config.yaml
n_layer: 9
d_model: 640
n_head: 15
n_kv_head: 15
head_dim: 64
d_mlp: 1920
vocab_size: 8192
activation: "tanh_gelu"
norm: "layernorm"
norm_place: "pre"
norm_eps: 1e-06
positions: "learned"
qk_norm: false
attn_scale: 0.125
bias: "all"
tie_embeddings: true
parallel_block: false
init: "normal"
init_std_qkv: 0.0179
init_std_o: 0.00421
init_std_up: 0.0179
init_std_down: 0.00421
optimizer: "muon_variant"
lr: 0.0068
lr_mult_o: 2.0
beta1: 0.95
lr_head: 0.00747
grad_clip: 0.5
warmup_steps: 200
schedule: "wsd"
decay_fraction: 1.0
decay_shape: "linear"
final_lr_fraction: 0.0
batch_tokens: [65536, 131072]
seq_len: 1024
doc_mask: true
train_tokens: 818800000
steps: 8534
dataset: "wikipedia_en"
Each number is 128 + 24 x the weight over its row's rms, rounded and kept within 0 to 255. Layers, rows and columns count from 0. Numbers have three digits each. The size before them is the row's rms in percent of the matrix's.

# layer 5 attention output (transposed), 960x640, rms 0.116, rows 580-634, columns 0-127
101:136126113080138119136121088106142127122153123132091123101143146117147103156117146151131111126130101094141119135113143121150080143084085129106073128160110073107133112126102109100172093099119149119116127142170143133146142127127095117089106090127120122121116121142168124095124158113097146151128124134179122101178167118129098135118134158143171173176122126127137141163158167149083091106120
098:091125111105165096111149111154143145142109113117188082136091106140121110099131137177155150158121097127148156087111128131106161170114094170136153155130106126129126113094144111143085109132145146136121129150120156097105140152162140118125105110086193133103134163098132106085146114094163095128135120130151134103115111144129151125103155078170080152130119138114167121116124137106141164073159
097:105156121137142092101110113105115131155131141101130156116131112117132142118130127116123162111154144162091142097143168137150145118111130085130107122133133146172113108089137100194119136131089145158167116153116174142134105132089147126128164126090149097127099100147134103101145125131157082114107154090159127140140131165120120105120148124133100126122143146134199146087125130134133097114167
100:171138121135146183129103124135117146154124099148109151098098190165096132145136082083123127119159141125131136129108099140123081129175146122151105141130092120061105133158088162083123081116088179136149135097152140109153129149118143113126096139147128085129155122109124114133154124117154118148144112117085112127167121120134124116086133153099109144144133155115124106101142078114148155106123
098:192113131120100129107115081162085108139164110100118114155140133132103122121104084125139152144091118149103111194084128147163168130127127136142103111162149132134133118110126149153124151108149113103138111146095115139159099134125147123122154133148146154139102130147148106100114134135139116096125112117153135113114130107124098100129087160127152168090089151120101129127158105092140140112116
100:099166113148142139124100121119153129162148116119082131103142166069095112104108116135153124169110111119132164130151122144105101115143114173155118170106123131104141131123118102165139152132133097136134107080136148114150144117142139090096131144136146137089152167137164093193110130126121125131152117178133134130147162140132160114113125126160138158115143082117148137133089102105141143158159
095:139113106158132133103124129155130109142120119118112119141104116143138073107116164129197116143149096120109077165113095104150117115164095091138127111122144151106125143083105107131121117188151148137140119166132121159130116133112135145114113131124068147109135129119156113161103122104148145110108099151159147092111184172152158111180115120135109122118150128149163119143154144149155144167107
095:162085164156105103141135134122152159115113125098167100175110181146149126167115126122147123065087145173132094057127138147142105115137110083146115131136125112117153153112123131145156139092139184152154126151125142142134133138119161085161156112156114140124118148141130118122142129136158103120168119107140142141117105129097111091123129130173144139129159146116150097133147131105157154160130
098:145104154168116156059119177137096144113136147151093158132176087133144149147135173112143119112121114129117144100148149175156107113095131161115125093123162136110138151112103132130110132145131125141124160103117120143109157122121110136148112128136135141105141133131140153136109103136096106073154092100142115111127120131140173118097125150112110115162165137107133123100130125108144139105137
097:133105143150090160128123138128124138114120153132153115150117160136127112134187144124144098168103103121161103127092148113153166148152126126114109112158130141116143156079136177121087137083105116144164128128157102116157083122164105124155095109124125109141141106115089125150174132107132115124190104095138135114119142084140113148129120111110151134170136142119148175125175128135109167161141
100:160094086141167179149124160136116087142138133136164125133106133103122089154105093130148136169142137090114128135162127116110149127134130116130101116139126146054156138161137104156135120127126099160145163132086130095126096152120108143084139100118146096135146107114112117095139164131168125113183148101107086130110119073158130115107111118119161105159123127154145162132151101111135097144141
104:116118123105147103104109135120108145151133137108120147123155149126151120093119135158140144161134147085162127154095157144106114165123152132156099075109103133158156087122108090150144121112103155109113076115161140143143124160122126092086135120081128125124119100098132127142159121166143085166145119107135155120140150116128131089086149124092108127143099161133135165155123125134083136168092
096:146134195089091085136100115165125124094141089096134146137101090136153127138157142112132116147133139157123091125085121161148101092108090143091171124174115111136177137122118138140089096163095118137147083091149151104135117086119155161154145143127139146129107143135124098153150098109126104104096148132091147094126118096104119144136130112112116109127129103123114143118106116142108093152132
097:131123130105125083167130143118115164172154093135160170127127159127133145138103055152145088084124123083148106089100120135103153111122125127113118138137122149132131130138134145114139112126089110112181141133129146112082089100125142129142158150135119166101136127127143144124096151144106130136115144086185113140102082128149121117111159120123134130119133127121097133131189118125127126105153
097:120127180132127117149136091130114167128142104140146148134110098106091090169167110138098103085169134140139144146138125128136111124147123130129129111124131112166141106096122139147079138136126171099137112084099136133121098123130129118162127107100156129154110117113090131109143100120112141126136148128148151096158104128159097140126167136104147188111113111162154130145104093130134106127112
099:120145104156128131129184153135114106148132128108139141132156158160102137147132136137106106196132123136099139119098124143115119104123164124144138140146131134132166139106120159116094146121132110115112152124128092128115119118165110114113134158084100086184097121107130161141145109151122125171108163116153088136122093155111095112114146115079137152118146122144124135186113113124152181114112
096:120127109113101174117109104112162150098149145125161093139131157119130101134141177126107135073147112146114130112154120142110102153134127132142137112111089131083147126066134143162136106145155115185124143109157131099120129098125097131103161166122136119161120146157139128126112158160102131109112124166120108096128155120070130130075127145117155137136119177114119110129132126135149141131094
097:136092145134112157154108120128132123152133120129153129135156103123105165113158169143140168141135142132139132140117120134156105136115117131131135062110109163118083122160112098209112119130124167159074135137165133103122116101096090182151143112164121155150120115127126157112126123084120135079146130123126084105147129175138089141107138118114190097096162142135099089085116115089125123157164
094:117121101115090105125114088099111184175126166114133100145125138140141114139136155136106131102147104148156156162137130111125112132112103125192135105132125118138154136120117160140160130128128142145105099093130163151131148128167106116132101100113146127153115146138137107148125096121105088137120131105147171114139113158142133118086135150142092107158139096168149139097122098086138140104143
096:114122104144098109110143110095120183086086165125057118135096118111133106129113124141101143120127096072122124093131148115148079110098125115112119120124111121114129148133151140123132138170172162087130127116117113115159058139142129102094090140118124115103143115142154130157115134120145115092143128100098116156110137119171118185109109140108129099128125137121124109121107171109146148144131
095:152147140176125193093152114123175134098131132119143116143121154113122188151127148157136107048162122119081121139140119165091095127157109154150145150134136111115072139143121131108110140086130084128150125104122110180156125124127120132136131137135125118106137145133136156144145141161165114131126143106111116148123082154153137131105130136148101136136104122100141083136096084107121086122100
098:077155156102166121136107140144165115127141098096122129133145122129117130143102086138119102172145131131116188101131138125145111109153092111104165130099187107142111120181130176146137057111135142109120127158117112122080132128147146153137135139152134100162130134110155170149125123112128131112106107117146158096095108164129085107130089094142117087148137160124144124122120111115139088151120
099:106156118097154130125148115100100139106115119112144151153155133111132134110091129108115156113139150124140105116170167140102145137155140122129121134137135136136100177108111149119133132123136117118138103153170123133134143156144094142163134096172112166132107144152097071123146111130129087125124062142106120107107165146113132095155120110143136179141111144095115091127117081127132122120092
098:153132141129137168160098111137113148149126159088135091105117127139082176182130096104151087138136108119150120127201097116100122105103145136149134113140141101169114152153130139120137123109116117148149139104122135083145124114122130098127110131138108130116155099111134110153119122139101147153109133142100130124116101136144141092140110144083121136095123115174125179093104126113120128150148
101:111097147103149076166118125117161144122143082110101124134139133125192126111127123112100118151103137140149125138113123155136116140128195110143134144147146137104128144148142154182108128096130129154146106156122118151108160099109169111081099138131113137147150171121133160197104137138140104128129135158148100112102100125157102147164150141132116177125109124174093084125130120124149177095118
100:120114080139076154090132107161164162134131110132176159152086126095163120092163131115123140122113129157121119122119171127186156085137091130164086090140117129098173117130038118131147151128126154129149119075119130133127158117127116106175112149157098119141127098138155106119114148093127134167130124132130060117135141066126132132135124087135164116148149132124132195102114160121097137138143
098:137121073122162111144147153054117125107153107111147151147111132138173087178116161090123145146098156145137156126111129115138150130135114164102136109115099158108137132073124112125132070085128127129172068160122135135133132140148146135106126127115153133122096112125147138076151114152117083146118127114124085139140145141147180128125125101129121155145161148148148137116152125124135100107145
099:120099090157134139149133111116122121115108050151118169122144120122070144147152122115135114115176106102113126132135130102140137104105112169098125144114165181153124084130138124124108104130122062119131117131160121114117120110108117117162140133094101131097150124126148134118134105103161132107134160159151117092130128156122140074124133147162070119179113126150115124124126109095102125101138
097:102089076189131157137123117141188137099129181162117100147108135109138126121098119146089138131159112099103121121169137100139136121119079147100143146168156073070119104141158104170106146147107136119124130115154093136108130116084122142132140139121131125128158125073110112178124150145120137106130158132095139140104123125154118137108113108106115100156140149135131106130138125105145159158155
094:166171149119102105166160150116093125153121147109188115115139136175129139097116112092121119119207123088128095065135127194089127150166129128133098119146118103136172130120133105134131156105115160158158123137132088150162154079185118108169102144137124136141132127112132103099116122142153134139132149142108179154125110144162158125129159135146119105113131130143163136184116104120179143124145
098:151113123132106142114116111169098108129108105117111159164119161113150098068157146130121094111120141085132137139142111097133086115136156147103129137114129152180090134115108132131133135128127123096112131142094132164171134152104108148092127112154127151131144120148078098119124163145150110148149128152137135145145125092145163165120182146140120122113100081082143131080092158102125125141137
094:146089134134143127153106184139098175115134108152141135129138061116102164132120096102109182132127134090134128136134166138085159098152132069117159136123137119076095136120120100115133110113162110128064137136143151127115142124146157097094132097111126155146159156131162102130116132155094103152109191154122174121118150147141108125121117119181115176157144126110115154097146119157123122151104
098:138106078138104128131112144142165123097163159083108120115161146143101164103086157158144111148129117141115107134113174126131143147112158122169126118174155166157140141097144144125110098147113153107110120128103162124102128139117125097065148125122155118114164146126143095103155073112099123133149124155066121145130150154097109108129118167150146119113138103092187155114120205112129112150106
097:119133152096131095158112118151120186135126136130179153116120132136154124130125142085151121096115161129110143161113096136134167176102144082127072165159121123137088138153094164111158108121145130125130102107151115161113126108110153084109163129101152125127085154148124101107070128084107123105134127120156120109119134147128122182146187149137094177115111108100124153121130149117136109096136
099:109112110164123123167150117102099126155161064141133134119130116138122159097167125111152130122077119119125138131173103129127135084165173124138113163096149129164155186139162093114101148149118111194063158137131166094129132119158137107136124164108107118141121093080096096091148096156148113148109124122170114096089159138123176138159168103145152121125101084117165097086153147102155119155120
100:104137148129153143139122121167114187127167159102149146118112160149140079120176088141121169117131150136084163150123132079133125133143161135099126108120083138153142088133156135126145135161137097129106097144136123131130104154137132145100114143156144107098108176130093118150088109104141134128124125130149165115099142150135157115116166088131143131107074118090097129169111159087117118168112
093:120112131128117159119146099114132102163138096105173156089120142148127099138125149101155135132123158093141131140087122132122115126147097059104163148098138139081120149107137129109105142136156099138120122136128139134166145152128148088144105137144084130117187107120119188110114178119142120144167166131133115146166157167125112115105185093165116134119124130118174117137114100136113138085102
097:079104151134093148134116173120131138151164096140139120117097106147162098143087132125129144116144101163119123135108057142169105111115137137105121110119140140129146140139119115182185167132120130152133128075136101095133126100112056149153112092104105106137128141124131142139162152122164148100162121115142131128126154122154072104129131105126122093101130106115162150114137143115138142172158
099:110109112148110121142106116138161143118143064094110111166124117077117100143122173124158157111100124106110112164124146101117121143110139147113092138151169152193151109141128145106141186119145085132117101117143084114098148089135115147083143172128151190176155155053134154095123136155104093139137151123135105122158109127097101085116145118160120118133098117175139143103120128146129103122118
096:166194141108135138085110148151135132100124118131099172179123088103121139135128093145128119083092125103143136151120113116133106130117161121136121075122140151158138164126135148130154112129113114169127094078152162117142105137130132158155118117100121171109099140172130076147138143113142118171164100172108085130075114106172138135146115128170128119105129083129114112167125111120113140143134
097:093152101115150138067102138158096132167138094138136139153125107122113161132127117164151156146158139132128136119118115109104108150183130160126093139160127106128139116072108118142141132144088122125165138133119158139155170184149139156106099092156117204119125157124155127150105142125077125101121143140151130134124126104142111074129144101150112131172139153114128123107146126102127137141113
095:102149154112128106144140112121128096134115111083139122104133162152112158131119132136197160136128065080133102125106128144119122087133123134136189137139098164147117109143132127129184112106161119146085135112120106134160100142114112147145115124151145137130144132165152108151128138164141132109102082099103117111122121135111124159136089112162112145170133141141168146125096106107116116131168
097:153130147104119126101164137133106127159075129130121092150122143112146082150130144177121159113110128155148114141161142160110139139107111134101108143121157168093110160152058097118065162072117150143132131084127113152140153145119084123094088153137148150159075139126112127139186175137161138129159126122145143123147143136152146127126156149107100119123140127111137134169136092100138194142147
094:117150147161081147079173164134157134146117097132117156095134081132109128074127152150141130132167116141141101104129090150157156110143152133127162144143114094100119106134133119116097114132156108118136142155125103091152138146090132113134169129118088068089100106110097128131126138115116153132102114091109149164090189112160148152123090114152122099123133123111071104135147155158104118136116
102:134102153114169133108168144064146172143118121124157169159109081102151127083116139161167180109111158157074144116124123091133091170150120105134124151143109140078154109135098117129084144126143160148112116166138149081136130148123159157135118140131106131161151114142101167088138175129174109154164104126110125129119118106133124161143136120160135149126104146108131122108183133077142109121131
102:143182165148177105131137124140131071138098084107093137108172120094113152145122132147110127121128116108160109172169092134131147129146109155129165119141115124194120132133114110160143108133129058101114187088114134085123126089156125111119132087123103103113099129110153127145149144107139133151149142147164150133145163112143094141095139115107138117108129136126124115111140065087160128162147
098:103126136101147174131130095117089085093127116103124116131079075115132133138132132135143136110155170105123149133114100167100110110110145096128121149156130139124147170139144113133135165187145085112100115137133166122165114171116121124136123129116155155087135158154154107100135154115154124134106130172090127124123206117097120093141068151097162158114087095106158096096117136061140133150121
094:115124134103162122127148138110115145127143188134137108164160126172152159106195108147155103132113107153136088174123118119134155084097133090113070114154152137141127146147173098115133117148138139090126129097152137152141104164127119094106146121134086125087180112112121096105131116128113123102131102128143166116150115142129140138104098200132108129135101129119147124125143167117141122095164
097:161124162144150159117097117083108097142134138134135103125108177118145096182094136118142128114149177182130146160110147119134119141174110107114119163111148112124067138129129092135130139156097156119154144135112107076148142141134109087189167109087134167188093122131130166138148143146148139125118122145097108136128167129132122163136156116163151137134127156116147123133117138121136103118150
095:132082131093123100122112123111101111121116157089093083124121117097157127153135093153164147109092161134117153141121152127128112089131109107146115152149131165150102101143107155116116122119157110132102097141155099132123127140165098130131109152145174207133098130122109092122087137154119119144157134125107130141132090126105178115108114136137117145100155146133073141107101107140140122123143
097:140075134133082166136135137127143179124110132134131134154164106142112155110179145124138163113131125102150169080131159141130097131149111124092116159140124139141161128121106140113119127081135116148134130099093148119132105158164132116090112127142110117149113166128135126173159146095120105091181111131098144112150128132097148072127149141106166123103089144112104139145127108113111101088150
100:119111164118140181097140131111163175078123147087107119178175110118122106075100116127121111110134136138118116152142132153136135135133166092114102128135137117146140154098125157127126103110124109140103103126125135100122145105134126148158134130108137150145093131102082103139175115132129134122115149110087128160120144123154123132150169160072131117131169129129108160115133071100116162134157
097:098123108113120150093139159113134152143124129152096127161103130153111125146100113107090124117143158152144115153095130146143150137151128106146114171128125194116108124144139112092118096115182155133133123103126112163095088170135110102092104133124110118128124100109082137098161122143128069096133142143111158147128147094122153123100159103129157107139145121116102143132104131146121143117164
100:141101158108132114076093135141128123143124127135133164107122108136120120133131144087119134112144146125171150122110134112157085172120144109133091122087114066120093171130118115126165152141102154120106123162113158121106106133120156096143136107107125124124097121087140101119145141081130152154131142191124112121126157129159173163077085113115144119108123078059163153122160165114137143132152
103:117101155116124129162086141139122118166109063114141092132138107129128092157133111137099125126167128123139134114150112145144108147152143130149116086134131094106123091124140131111174140160119129158112141135084183121136091132162114177170143091133120142110087142125129103158077115112156147119150098135168094130134151149134099164098128146096104150144128090153148122124107120103127118135147
# layer 5 attention value, 960x640, rms 0.081, rows 581-634, columns 0-127
099:180150123141118131175096115122110119128153159102089151129122136125128152132112090119116112101151172141128109108137118113119155114128145081152137150132105165090123163134123131124159111089126088113117070129140115131125154109095134166097108140159084141090091094145108100172110156125080147122158126126163136173146168107138111124105117121095184133131143128146108125114123104137109084145089
099:138130133128103127158150167155090133110155117104153071112150166105138125128127165107114099120146127091207114164137148102106137142150128162122123113104143075093143127134160149098116138149159142139102126129137114126126139120137137146123112105136130134127146155115113105151111124117108128141162092180125121129153099109127100117147101139115137153091101109150090166167106138119119118100116
100:106108101150116117114165109101118158162113130121124121149092062057128163110131192174099121138100113128154133116132137118070125134106129136111113105104110138175114138108123103167128150132137106143121142149179115157137134088139149096104141124114170139128149094100121117137118129114123175116135110109125113132101069132137115144090134154126111100097127122120177134138102147166111158147114
099:067151109166135110151150163123145142131112142177135116109140130142140097148135137128102112116113188122141108094149120122102133136116144101147155138103137129118124119142063127109123087152135158166141139079149128135121145136131137140142116133108173123145133148077139114145132133096089088158134105114104084105143096137115138169115148117147082090168156126117198132097138135194074129147107
103:127110182109138135127128140107121118091131112142171115124103115153154147154179149125119116077125109099128143156106112127157108121106148120110129103144166150139137140094121183113099080090138164135126144138113100147094154124154098168174124140100144109119094137110113108063085089146154149140119166091130115136091110113110116112094112114109092125129126148120110090115158108138082120147146
100:115112145149125088166121122109162154102145136126145113076147111142147141154166134074100151158144121137118146143146117159101144119100163139097129121135142130166112119172148136111109126091085123112141131101137119105095137101136129122142146118142150114081071098119110099100138114109096169114136128118122136115150091103145101148098160125130149089141134133076073129121108125165132115083128
096:086120110126127165070121154111113114154126141159116135102122094138104143111152132140124110129155120143107160189132112148122159168150191123130149067094103152193108132083121130130094145140117092127080121084142149102142141101131107145091110110132144132134150078160123155114114097109140078096104137134089113134122167166169141133150112129135113112107083149121111125145136106160090117144120
100:131173133109100110161138110121147082160111086152151135149102158133115119147115093164135127157113143131112120111105099096068141140145117136139111163133091128136135142183153145126159095108143139090155100104161105128130084140161173139127127112099131126135124150148100072139123099138162126148113127134136157180154155149122126120191142101085114146095100121162095162132119119137099142117131
098:130128097114137118089175085132134130149098129144106159106152116161122100152098136111142102059143147131142175122148139164113091132099146173144129143121155110146134085180102111127131106155124159134077145164128120161136120105140185099151143126120094083115112143101150116136122134137125158121118141149157090126095105109102121116134121157175112116103111085130097102114090129131177129080131
101:121150184127101090128125077117128139081116108118063129146101120136096144132135140151110143106135117099162168094078123099107142137154137155113160142117117084122102129107102132092109144132123194118143104171153132147101161120169142145146110189087106083148116171142155165170118127122099110161087121148104161166127123151131116132131157114162116133113144148088121095127127147150133104115104
096:134106131131107120121152105144133125127122157152137116110107112150125137171133124087106141123078128153102144115154096112131158092161140159161141180105098111116122171101132093149086141132111117162124136127154138111119144121126131120139112163178132131126143132131130149093094149112153157118133135181112097160135141122151145109149121138138143117088115097123132105116140122135107117101132
094:146108084099179146132166149116128130133148154130158083164155137147148152104124146165144179100100124106122152128189108123111180132135174108139121105134108126100156102104119121100148130112127167100124157139132134098086147153104135122149098108154127120128125118138129137125142161148114111094156141140148111141128131186164111117094165138145134099103145124148162117154134139159123172120152
098:130140133123138177119143116106118109111098174166095068127071111094087124114131135106155171169150143167093102100108120124108086137128127090154135116128135093145125135140151147116126112098170152151117111149183124117133226181088083178095108075130138114163175135104122131124134121108145140154144113143126172116115168154124113155150114158106147131165119146106118144111062117141127147110132
101:176161115133178144133125165114130137140142092093143123134107172148154141118112115128133151097105125153163117121131150132133120151113160118132138128136148128101130147122140100110150078112161118152111110146175131144157169137088134152079136143176112125092121147179159121104082136141133152136157101151128108122092105096159150131108099110132105085131101133131099148137163189117143131117153
095:139110141089161152083106125141153139104160145075073133124076127116156110127125132105145161089171096112130100150173134122137136134186100183127126139078125121095079150159097131140144126078132148152158104145128154151150141139113120133171076105135149152080167119138101093127149158116111139115177139129160188117157127139125133134121127141168131092132100102148186140100133136117159091159139
095:167159094126136118167147153152148115131111087140076131119140118115106111097096119123126110165136105114119144143128119109148166163121111113123141123111146161138134159193115098102106137110125148119154088141079154208146095154145122110069109114154104135158112140122144158109101144155117144149113109110164120169146104142151158145210120105091099120138123065127118166118089127131137139102131
098:141178067120145129120140113169126105145091107155128101117092117114150147117108080152093124154107129132138080137110078129091159104092109117115131200116137105135093133082123171078137088145099109128170106145091126131144117157133135118136141101084133116107163135130108129142121111145136132150104123118133171104143078133119149153150125144117094133157066133141123146161164153153159134070133
099:158107156151134138133158187127179102104108085135090134139131148113084115134158124120111108128153122110178104122102153143142104112170127127067108140130116169125098143110149123119127155144109123104154152137118089119122112095130173151121133152153097113062126115112137094110139161163140096086135111139131102146155106106089127143162123156120148122118113150093130153160145155156103125159132
100:118158148124115166111121141161149084108155105141170133105162149138078112103135148131164126150081145125140142123120099167075136162167130140145159113107134122145094128132113127153136113123115098138142111149103109139136147149177160127109118141133136137119121145103103128116152105141145152164111125135124117103116131102081145106153142130141130158127105158143149120134129083126136151155152
093:111113094112162093167142164103118139158107113157124124145100077088132127140136119148151134153086149140156147103151109125140149120114134150128140079147089145100129118124148142185159140163150168120129107125151138081125125114109128127080140123146130115173104142101128088094154109120097114136168101134146149116125123106098128139144099122108155123092145164119177150114201137153115186107157
100:111144088140128153133142147162116142125123159146106109119124131133112095126098138176141130100122127123202127144139156113142151127084145147133121149191143146123147118094100137097122150144105146140131178118136145116081138119119117106116076115132096159148181097135154121106114095167142117128126140136125155137141098111140159126130148145147127174105153092092089117173113182132152112091152
101:144172131123146129119133123121158119079101136096110111077124125157159124119159139126136117110121128122093114119135101113146061086087143188124153120108127108139126106143086122098132120124140170119118137105130134134130140144155141170084141116102169110121142111095118204100112120128108140100127155119140155103152114128121095184068147169144165091128126127161136107084137108125142120153098
098:137151121158134095117120127109130114158132119151126166164131113125113076126106146183100128133139140115123157108110147148142087123090116097113099113132152120088114129089091111148107150155165113115090106115120122150123106111150109128101169120132189153121129164155097122095158142143156084113150124099125148099106156146101084167144145163141122191144117136092098093136113109171122088113107
103:115127138097105152101154162114086106146106190136132097125136135146119139136123133120142160102169137150129127107150154137130177137123105122137104134130153121144123136095078110091169141145140127122097157132121127108149082157126118122180136165108126135100114117095101128028175110140133120174108158091111148132144141130127143103099122102128146088094127111113139152134137136132107107157158
107:110135132133146130131144133094122103105123123139150123118140108174067126159116138132123136131139131117137162161111105103100139143088161143132167140137119149129115132159210137099120130155130139150145153191082145112150079174106130162097139129125127123118106143104108122120143113131128119071093146134107163175121127182117124096168183148100089130090081106141138102136125106128098127104130
102:125160140137100155136097131163090090157106150124128135116162126100098169129125096140134100159117138100115109118162143143127104156151117108139100147124105081136093138165124139117086124151122160131130152091132150117141115101124127122149163112128118127100126118114110160196088127110160143110133148137153120076121118103114108148133113099185136119138135131109106118158129154151138170134127
098:113165159074154106127126141145094145119143181128101122144104140125154121144101103122120141153113153154140102109130129156091112130132126081136121137148098103086127117120110135120149146133108192128151156160093148149136151124114139150074130107154175146129136129156109155140118164141146103143134100137135174122096138116169137115110146125102138124132132138099129137138115125159161140144134
100:144154139076118134149129171157100138141139086110116117095131151115103141125150123098157122153094109137133125157119104145081127130134153102108132115107105184126116150146115130095182134112136091143188107155094123122115115177195115138123114133139128110159088174141117116081089107158145118200131138150096136098128115105133122108125146107123108152090132096142133113118146126118167127076088
099:118151138091133155123103113130175109099121094121074124171117111119119118151138135123149110102077135167142138148143115098139138115134112133127141128081122133124103153092108143129114106157186088114123142093125144091090124192062143104104161114114129092123065144147135136165147126119119114135116130114115109080087117111125123140144109164121156147120118126155113114099139127140084135142116
097:133132132124126091148117101157126169171146126140139087116135104172113134157107130135104156140132106135149116156179152138121183128147108144130128130120097111107116112189152104130128133156142156157145135151129143111122108115121121111143141141108127105152138129107182143138120119115088133104121141134093168104187118142114126138151090133119140142112118167175137132142123139144143165116146
099:129119098136125150136143119149157124128132132121126104090128174110125149143122131114120104105123125144126142128175114122145106149124120138129107105138145093134177092140152145177152133143060135106175103152112169107145153099150106127203138148145117175111099128154121171131162155156164119107115059166132092118138110147128161130138130159142115091110134154134124054168123090137141099128144
098:150078172085128136114142141113113147155119122130140111130094129134141126126172131127063152093133131129166133112134131106074115140150129106057138123093135099111147104121143135139154153143112107137134142080115077171146173097125156139154169123094097113142132117173122158156107146136148075131116125113164148102126114104158175136128115128108125132129145127134107063147129112185117124102151
100:127067119102111144110146165133130091143104153154098105135138105094157095099122123131082163129147088128156104128103165141092109126157105141110126090106152138122140135157138112126142150094130128110084154111145093120125154145133127133113104121187135109150124100135144141149129101146143144140144123132120128115147142153104092084113085131153124105135138115135116124117099107092106087116137
098:133161148106121127118120113115160123124110175131086152132130129121121110116086090140097143112163133149153133133126144134135116171107143103122159146110123131114127095104100166142114112175121111101174132125123109157119138160141118138145077114135096150096140166145140140179124129113104118150180145158107109149161101104137125153134138133127117114116181168162108134130102109126121135140085
095:140134142089150117156152143118153085142129115122074084176145087139125153150102111124141096135166107119149119136123104207163126131090139172187167116130165147084133145101106119124135089083125138118129158102129123108124138133094119128156134130082129113183151104127127121144127116151134114138089148088157107135119152152146109154162086129135115132083149123158132118092134117156109119143160
094:126139124126119132116125164124140163098127167148130153148105156114141111147137122129083101136132110162120128089154103157109133132149128138107076151140136116177122152134126164152142099147107143118117119132164141174103148126120114127153133116152133131134101100109161135139144112161127141122128075104135130102127102125135116133148107133079131128113167132112117134111107166065115167142150
101:173156091165141100127126091183093142131089120176126093158164145147131128125175111148094096114114154130131128112166176119111152124139123114111114126104097104111120113079148118103082099147121121128140140134106109137098090125119197107128128129140152113138127149081097100144111107076130148107099146143129122128115147143114143129130123154160149150098124144114130142146159125147113117161137
098:142160109126138167126139132135117112123139162132134146103135122133162131138137089140102143134158114142133159112102166153101165123150153098149132138145123091077103156110125112158103094131122166128144166150112139159162134142147141125145155149113145111138133140164119111184095097098166191113093139128096146135124138095139177146159125147125132128118160135080124106130154134105146139123148
096:133086111151121103157104115125163115160155122175114073115130112166130113114109172067112108135167111130147110094133111107140124135132125121144148175135110122108148113152117112122107106136095170111127119177126111143077128153164144127138116131116131172088131078106115142098096143117136104136113158114184163109160126152120133154130123112125107164153062127146123157128183139114127138145107
101:144094180120111103157178136094160111133129143125121128104143153142124138157098110108096130137147106144138106128131143145132132145081126118136116163095113127087117161160165171129102101130145170117100130138167131069188120127100159098177141198120137066113123114135110101120104100111177104121151132122085141111119106114126103166139149112095125132101126106128144145143102116142090108088164
092:153116138119116171105123115093125149138119139112117106122159100150111156155151120137082097150160150169130131124120094155173138114089107112109094163162106109136115144129107142099089121133128108115150149138119130125126125117116143099113131146132094132096099107086129123094120127134100109125158137137124124105105133146110142109141157133117118120107099138098129114138178185126105117131094
096:088130103134109153160081110127134156143145129125120112102146098129096159115123092074144101126129165146134138173092127112177108091140150108173137132162104123128114120075143161134184140144177115104124090172153141115082126074130155128150155142118087133124203087158156144135109121122127125102119136151174103150132100099106092132123079114209139114154124136121123138070149142129139090120144
093:136117131148175136158066130122110159141135135125151080131158127154148073185156088112147161153093140134074159121121154121111110150169116142109117150116149146162142111121121144157136097114145141140115137071144147169097095080170101139081079104163128163117130145125115146129124112157176115151132151145143145085146125154158149101118125139126088142123122137135139140109128129110111133119073
099:109143121131092126125105111190105092110127131126125111127163119169108100139179093089145085146140123122167134124160120169131138114094171154114086114100127126162113149111155164132100121115139111151115184117091132126114153112155062135117124106118119144082113137108157149167132083144145119111099152120153118131157138125140146124144114111125081124128124129155132125121088135122138155160148
101:133178122120095165087117128081095150075140144136142111144094165174126091150130098065148125096124141116125136101103113059136122082164147094174133147146133149085142131137103129140121126123165157158125084151134129150141107140111145152125118160157146133126142091138147124145122125122107172135131121132096149106089109120143150124139115147112076102137143126156124130134127160139136129154088
102:121144150152115093143122142136158136176135142183148159106124170097138110079088091157124123137131107120173130111123131103143161139096131139103124066101146121121116117180132147108126067107086151131161126117104103147127154119122098158106158129115127102147134102099131116135143125124076112120148133092132116090101088132163158126147158100160101115139115120123108145135095103161116078125142
097:134109142144121175124125110157116165132118142084104149095103108112105158152097120092084140095151128111114160131131130072157119164128100147152115149154116155095148082124089128134137089108136124163122147153141093080134152125111142155151113097137152137120109084140109128118178133107126162146146164154108121114117141124145101130132116103142156166119119095147147129117102109114104108132117
094:095145107124146110112116130175136112136107132110134127158128121142161162116126169109095148135102105123128126066141124091158118104092169147121145113109121135137177108115161132129131106064125122137105118135135142153099111137128152117126101179140111093116130143114121104137068109113116093132156117137176141115116124139123088116120100134125083134115182107096120134142191154137158158096099
096:104164132146135140094135144133157151114157126140129131129123154117078084123094161082112145162111123113098096144112116178147108115105144154105149138093104112129127138096165100166154138131123119149114140127123143128115125092117132138096141086135086077118124097093126157137146147109146130130121141114155111123136131136145103118129151114126159117171135112134160172121154105107160151156132
106:146168105137146136156102099174108102153100141114112139109107110130147134126083166139161096077162150146111137156155090114107156112081093134128170099123142151131123099127126106129133122156149130101115157161197111121129092115098153113131113136157098122100140120113097142123111142172165096126095143098166128148121139129096146142128122102146128168099144139143145132119143138130144125178105
098:143113120125103112126125111109102131156143125127149140115101143142146159143176139135155130102111129104137156096101138099132117129129102142131149116113113136119101120178094118150144129135160120125124128128083101122140132194135117101153068117121109110104152124176176123145120143136130124153106091158181133132100106109097114114161116107165113134065116152152141093142094139099158135109111
097:120107094140145129142152078117160113117100111067151138123160155108174141126166146124092130178133082119145115087116158047146092125116149128100090126121102103131076151134087114134102134129083082110111167153106141095159179112111152140195132132159104110157093145140165157169100118128149154156120093148123137155139139173086125159138123119136101118075127119090162092117124145087103108147087
095:116137079135124119171181123146117153127168133132094102105145128129154115139102124152066098173108121110134090131169121098137146094137097137168147178100143220136140076146122136160086113147157104152158137090128133098177101148154128142106101109160139134104142143145124128130117139127121106111089100101169151138133107121123098102178141146166149157150094162163095133157119110167127157104095
101:168184141122126146112182151127137144098121129118139152119110142145180187114112090105166122096109128115137159135148178144110157128108109112101181109145135165132107181154149091138116151140108091103106127094142093119152169137154135089092144152112076099115142140124110124126173139096118126120101141115096158138104127130126128133151197163110132108143116140133119147132136146140144139136121